Weights of a small transformer language model.
Size: 10 layers, 7 heads of 64.
Architecture: RMSNorm before each block, rotary positions.
Each number is 500 + 50 x the weight over its row's rms, rounded and kept within 0 to 999. Layers, rows and columns count from 0. Numbers have three digits each. The size before them is the row's rms in percent of the matrix's.

# layer 5 attention key, 448x448, rms 0.0378, rows 252-351, columns 256-319
151:481498576513443518414507588581480489491587457438521558517496504479539525461514531525576474600479472456463480569504448486445495565508524552520517558403511452444548391572461528529480510497498495
145:438534522541514393435446488459516491588459467522500485535366487512475495434469486488517543451556547506612458423501461444493625519481533481489439496452437505437483510510471537438476587447496458
148:581471436578528524469485461531529485514508525561529545507484452437446563535475514530459486486528505489533480504443464443529455545554517517490496533489583551578452424495554425529484545483536497
142:483519554504577440462442578468513493518469569555520464474526501477531405519479585469475516468509476480498494453485492482484565438585574462439432539567494509495521500593512419524601589496495487
092:539437467517534426420513400502540437457511482394538447523488521397514503396559510367494477423481546525499529434494539493553513455517507495441350435460530487455562525539544578444476412465439498
093:520516626572418521616482460454440515467466417460441450440397481514549431439551452427557561613428522506429450495481487478501535452508492445464465427507544438559498543460455449565479484520425517
092:436462434505549535461534373451495471505536528501467527577468463497551557481484524483456517474614491479536521502477498410433480563526453483536438539531396474508553487446511439545527529491497455
097:503533408530405539535417524488509487436503546497607570418430468513585465546500498525518556487467490394503547499507491506545518490489541446551557521417557499415489475436571541644500461535450485
096:451533476484567457391488498565415552446525479529568490492410503486443576513504419518364535462488442540509529398504572479464450453496503480542482473442479516468516509461577418462458523365549492
092:482535470491467515465542456442542514530603457438459447512554548490471541630496443502421507436553471574463468440514486532474569464374578510480372506498437472429554559621549582534394537493505499
092:512454533413592475517530486516588618521531542409594541530454436553591527553540477635540516449493533519451492520534440456531509580538418516480446513441460378513548502406443538477515507506492533
097:487551486504517515600531461482445521427511498451478516411486467541455543433505465481494570479431544533480487401428541520456434530528558437499447457551577428540541473506501371494508458440498470
094:569468515509585426402540382497522448515430510562511481518459513507490471465626518492553499499638406524505447469553441448519540484490473498498459540567518525587472486529430542511546379520461515
097:544531520469425491540421428582370483523484499491552459463597569512569476498407557550488564557494477508522512535519502543490542517560542493511431414444452455398562589575526569476488438450498439
112:550411435485447572469543515433514479415541432548462479526571473620421545458473510553589535498541482496529433473465526503547467457525478555472476538466554500496555436474513478517420450454490515
112:485464475509459556484422478547396515505557466568494505492484505393590412479437525521516489472472442448584499435482592542531594497478517549424514488442506504558517557514482433495511645520472503
111:424499497499438593420519472514531543401523513594474488401456485541426510526478441453439556431523501503559399526504512472477513506471456438468493502490412481449533483483475454502610565477528525
106:502498611518502490454591455536634470435493553509442473421519523572466512413458528547486526556452523521389507513502410449515404488547553522494510450469549471426497521513589476489467453489544515
118:473554532539517456467600568453583514475526486521472458487475462463522494537476529452438497514559449479473590551503413428600410447452480461579525565573476540602506449517457556488579520490533500
105:483529408417420497475443449538507502564557624531538492522545453578480549498529454513510529443473484598454523526479441491501567414472497564453576507508532537446510451561531423426626479509527408
103:464487416535554402521456476553601414463435500450520442509485511428540565494468486444533457559554540479562428458454501431585493511417512510476498592467503558394546444573523443466448490524422522
103:498443551441569496502507451497413466566485399584459427449554568467459556445497537474520459523563411546561517420551484533494534487453465532432443523544435536566418445516500560504608432485524576
104:450475540554486459507582514489433497548557487473538476511561456521570562439557406488527501637429408516451493513513522526527500550519529522469513498512428599458543480491524469469437456462497519
111:587488411504527472524450497553511561521491549595525548533568538549525458512416526590404540401497430534517493429429491475466530583536503538438501524511535534460519488572504503461479474522543466
112:572503519482425431509556580466405534492582524445429422466403491587476438471513498624486485468508538526480631447506445523566502467483568467425417507506479495494474600492549427539439394445499515
106:481398523475457575537510539548469522518445501470474497494505526490550483496537448451538456511519496420560461462477603475492500591447539494467475443482627471531560589458461548457477420520487425
114:437396512560498550482547469430492544585502531389532521515521440459629499520474536509485430515591405543469449555512516623534472488463432521490556583484496542551477499517545446544443525554519500
102:482593432431435471471568444570577441487562542534476519535475476373478520538471522457459459503507509563635446497382436445446465551403516430465453479419530538462609593521491571500424522519477633
106:547518433463385413519477511534541450569399529520499444497466377503440433524392530540393481506568551454505517530500417520539624447497490475413464444523522486455448515412546420455564543465536442
100:517454532528489461425431487520499541527526505484418513567493515401538444456448535497555406450517455495548553423453568579431568493457494462568546546419470473525522521479463533461519486532511495
101:451456446501494544530499445552473467537397466593457542556594502424460574451559512564541523458514502510580443523555460462535511522517490526460458457468658421544417530460492454464478496525507511
101:445460445551523573464538490414527431505460489591443430562613439563490533495502497517507438557459567445504558442493576506555543570484551493487493528541531587417463449508568475501512575467437539
104:434486498482522576449450543483509573496518487479455557487483514454505539433456547495465564348425600484494542361449520510506514405519490504584542527471523508545449448428538524454559506526601451
097:528459453464634574474469499464562539506471481455417423436463543510478510536513472485513505484492457511503611498587572564522458597488462489536495502457528545447498431507478502484432479455544545
101:417497478534440573456519469533457432457446456505426418501554508446507501425477406533466504446440457552500638522535539417406539518455521557488559492588500453564464479532578486583612531465510545
106:505458560520495483491518434380546529558549509520506490515563461473459456559448562643462507524523551526545489449468472432550566578453547446546525524560569359556537522517497509537527408539528585
085:512515460479539528490519499455422582425502457530612465603483492608507439534501490591515455549425532515490477493530501483386497532413529502550452476441423439482496554563492525524510503498562459
093:492514549495425473411439531508514601536514465514514518512411552419533503455486590530461408510513499483458475660487535502478534520487400548565582527560497449503446556516463520524560575568531502
093:542382500561537545506547452550571468579549461540544539508555532528423508480472475500437560568528648460510565496446515369538520467548508451515403546543596522554549437541502523481477472509511514
098:505510551534566481509437437538469519452535562530484528398495487493522474468494533487465543391464475519542554453547508415446529464495521497517521546508544528405549586505550442523483519502555504
097:536502568540415521488498495416446566413527430490465498534491556542560513488506505547502356467460455537578541496464548463438534550510483462454539523585530479536463451424509517497523558515466473
111:529577539563485465484471432547411476500471494478420481433441533356481423485541479421537478520502499523499516469566484481503470445459453571459582543536457461426572407446490598425515513458517531
102:535514492479500437510421481464560443497495580520510530527505605456508548527402538451477489443640485495505522540489490488345493547468406608534508493536503496453497485492479615493506442512522552
100:450466570479464477459474456447507511476483580571547548565531543490476523485439587542546486462526503536470488512449442539599510524464480586470547554502402511492427538454461520562421508580546532
108:486449418530451534541568591537613491482491534507518489553586432502498507525472510562571528580413568500503578487503471474537559410503482443497574496529572517579483515566532457481507535505504403
113:480499486436557489463521496518572393457606505475538478476520456525497469545517425473514496569535505454538519352525532462448450468420555463470453543504527442517484461546445532516499511531595549
105:427506542451559485507512480553511553466505540525436510474513535492446495521486523482541444491518469558450482484460506528410504435419548462510466451497420539489509537575595495522494527545519488
102:492465427340531461447538538483393560574484537459514619422440516591529468513531417463547528495544480500503495486451378552497431477527548501469532590432507486467532435461513510444565432404432457
118:507500522485513492531516519463537550583466532514396509468631576476501488509473533543478396517473480557530397452425464505439423554468474503542510505527586389500530403483538427477574433493519489
106:570402541502545476472498535539477516494512452453536502460445492500453507520477546532549563526432517460480476468503427533509528394441531505572470468456574465546486557581454510417462537504545498
110:561523455602542588498489432478478544474431512569510481472515479499511482499519456439507468579554490584514391569542482498420532520420480497486405523539412461527540458525467509505450583490579519
104:526453487510472443513498556519514538546583479479485500452455512484469436394481433525494436534470553500540450511538471519508521557533504501482523465535481522527525517511540454529552484505491432
107:499565485441531537486507502551501569466501445532530539449496522547437493467475569501474448518504466526527458457555501553556504556511490486454588411425557457505546533517512442568463381466455514
109:502563486480493498451501497599471500545459446410556476562522475592482525541579489491517551454495382473446528395587532556487501510380415536547546509487503393478560577515568588474477512527422517
107:515555521573542458428485511498477506486529489491449581412536423573438570498487479484521497439444461521451565576565546521520587576577547494494552515500560575561534517534530566550450456537451437
104:523499474504542514513456516482572607569455476562532466505578560483444536630531534436502407459471551508542403422485459455471494561540394549468383542500567454564565496504537462527504499520481614
103:511539534625533468469470414348548527453472419508510426483504468531501521540521489489539529542492479482462482512537462480519567504513484532568475569464442607493473411548481558477473548515512477
102:557499496529521470519447425507573535542563479390481507480592468499511454497497656553474492477484474494572559467473498479502553476492479502501580502497459520604521516488500531508617493467490502
095:495488503524526541478507564458445479642479512564441576531501547483569474474515586527521481500528516606545505505509535483478507422510520454452489463520523412563540539513524446537517529465523547
100:507491470537403482516432518505422571460476612542472552503505446503521412526514436493478493545536483497571441511478402418497492482534450501529622496482525479561531480447473570572465531570605423
102:493450618523630477445532546467403566518473478533465588423489541418512632583465523399554487536492555490525537509553521559459528521451533524504547344651495462455533507441433525521448589400534494
096:516540477551556480519522490478476496495463523408491512477502476511608531550530518499481503522392551584536539479506551502507523515485522511494388528489492568437532478548547478503550464392479518
093:499558522553429558457563471485564430501512450546526474429531448512429559501547520463520522523533579476486460535483538627488506484401475483518386521583578501383465563496476600484407480529487448
100:535461470489482488567469482460521515514522428557541532479467531532555513509519526526489612466414498439574506461433499487567558447534495516505457505461554466554517508450473435576527470417466583
100:492515541517490458564424494498571572486516507495518561521516492468530428495513494485459496572512480477524442425486489349468411533482433491527443505563524595484480424544476539480435446451570374
095:544434548438526444564509578569520441604532546436598478558456485493565464523437464498382489462425481476495530465454503551421539511468525482540551449553450496500460467332488556502455460478525474
097:512528536551537435420534460515492425458499508438485569537556616525564470538586576511556453510467514529430451568493452512543531535535492570506527472551549537528584405455469491490513505468495486
106:467496371405484518506467511465567505568466573471504512560559459570427480543379457479513500575486443500501549524444444496407400381519508557508542505559598625531467435427537471473423500440506520
075:398508446514511611481506551453524407518487552525585467440492605473486491422485566510481436456551451590557466548496519500472586508433494536529482517444500545420443474507438473524489528497609491
075:488402505488463604438481451439463452536515522611507421544425535500508665485483557528481429414552412516523395475433601461519605495486484455548532480446462595423503516510500596508520558492497509
083:478602458471453536471464526523559512537454573483538612495477483548450490551458515497539535569470532505412558471511450564434449511497506477462481465466490591488421430447495555560439462532533446
079:586515428486510488551508453506558611519450495511522504555463380479469473538555432492514550426376514423465547578580514505545438460507466411531473476545530447524516459499545471520456400589413421
092:555596524610542480482454399435528554417525428448533582609441481520470460546533524435511598471501479425442546429449502552402380508485500473420501565490414451593603411467542479608504444412544586
091:506470553419415479480446527417460486508474457517515517565546466535533517486487574456494532477474538380562536418405505470553503535478514553589476410446526517510593522503457520533510513599536534
103:466448512536468422432495597532480417466489552541531506506473547425504501599514553544428516530521556547482452482456515488488580510512524454504542501517582534440454558483479570495493489438519496
090:440559550390511492431551545409553573483554421435507524486529525517593517474476513471515480547505477401512515577443492465536492433417508529467477538466584443553510467510538475497551452397531476
089:550439518513475524493534533555486440497491564597475539472453573480461458453491495513518453535529489554480434587465478408555599493484458523481514471525512466466470464509416562445510529490464472
101:501616486471518485564566469515526526515489512599532464468485392504530504427663504567493508425434470524527491539480527572489455433495517550455519485524461437484564419495534461606450464543553436
096:562589475497488562538600502497498511554388512442487609514589515476468560463456479592550587430478455527471578478535535459497471445534418435494469486499550534583549531434472479524426474523520453
103:492480462391479505462516401463549545525463458495579519446592417451482485577546423517505544440518421461523563548500572534577429360461436468472426462467540414600470437504524463450569519524528496
105:550552554506501473439442467531571548426520550532484657434497583474587429518543526413510512545539514520500434550454499482560516583455409451445508407436550556520538455517517471465537474471486504
096:577549548396464590477475462478588496483527545596373398466492517468452480469502583543451566539622414441524518548439476586471624523431458583567469526525545493500504556450424481560449531572607473
099:558515473525553517483471568408460504486516482413463509518511484491564486504500515506544492519486550482553397528508500478473528532474691447495538423606499537551496572445411539536476560609543553
097:499521513453576506477575476568495591613478502452495439477447556425593515473547528513524439550558522558547535453541544500505484507430509533502569378517571491496449525442516464425496545431506552
099:511490492461508468505623473574446437465523561403505492497485549384567569521588468433467434460556390503569488443511390471513539515400535549455471511517444517559462419463459575498473540499441543
092:519469516419560547462474476531478655462574488478468404545504494500542477455513443412454554467521422523340561474467543464520491527517472579514457516418499464506542439508386477475493423496530477
098:482540486438399510567454511532433498479535448537422512479537519552572449424583581488457478485497437511462539548430550500530604457420601516458425458494588428477529575525583553494569550439557389
104:507570432508492511446433559532561478544481490464433510493512487412541499515519531471533468552585572483425488553464526574494555556434460473566469466529418564442504497522545528441425451453569458
097:500444473508470460520551530519507511479481592545511525423566532514558517489435495550519487546517452473504587523501467423440614622536536504486463422466472544367498545512493527513462507481519506
105:542534569593555577460501569514446410497542545494547510526451501496526502555425538525554643435474519533491499510510434433519476490471473422539544595551551511498500534398462550558514554494545494
099:546412456529472460423500506491553451544514483553497518531486426572530376447447563522556527574522470559519606457529489497506483471425482474546537515471474466380416536446499572463481560486478495
102:347638491478575524533488484468439517465431475507490438603481591492530492503531499441526544495541532405604481438509471429441469466432485592528475399546517463526564541454506438527560542526528554
100:528443534476576486507549485466591586531481475522570440456348493426523555472635510481466559527513512529434539507399467478495503679550580489437449566515542487562455477409516535486485406398425501
097:553515591494536626452437580499504408484494531561510546448468543488414465590561562557457503497586455521433394512475461521441514464479533505559467467517517590523481494429390526521476508480594531
096:528517425480503496469539451466529613550528460550539463505563418521456477486416481436508591440563416480581569395441496530480479490548405495589486476413532415532541580477425526490401501488533543
096:426503456523489539522474485536485521512468518399426494480509456437466555489451498503488533678474492400593447458476482437407521485481443449514469509518512400486586518496491554465512542437474390
095:497605456516508529505512531580474416556530415482509554385450517508509464416506532489443504427435428508439368424477530486460521500548432488535503512462380437480486490520436502398446488435485528
097:481518507506506534422491471512447526418415479547506495533506489520501516527403407515425471514563408424473606376525482495583564432389476455535547420566589543497426382538457527545556532499574435
089:471526483556608441583477528532435512559550521504478453515458526482477406548497547519487504484469533537496429420500524440499548547539478533525488550520668443480526451478508476462569554514522431
099:519513506527478503507506522453461586529470485569468466485544482447505506602488437544489620556544485478425563490500532550531540513544516449511519512535605492388484498555483459499452474402503498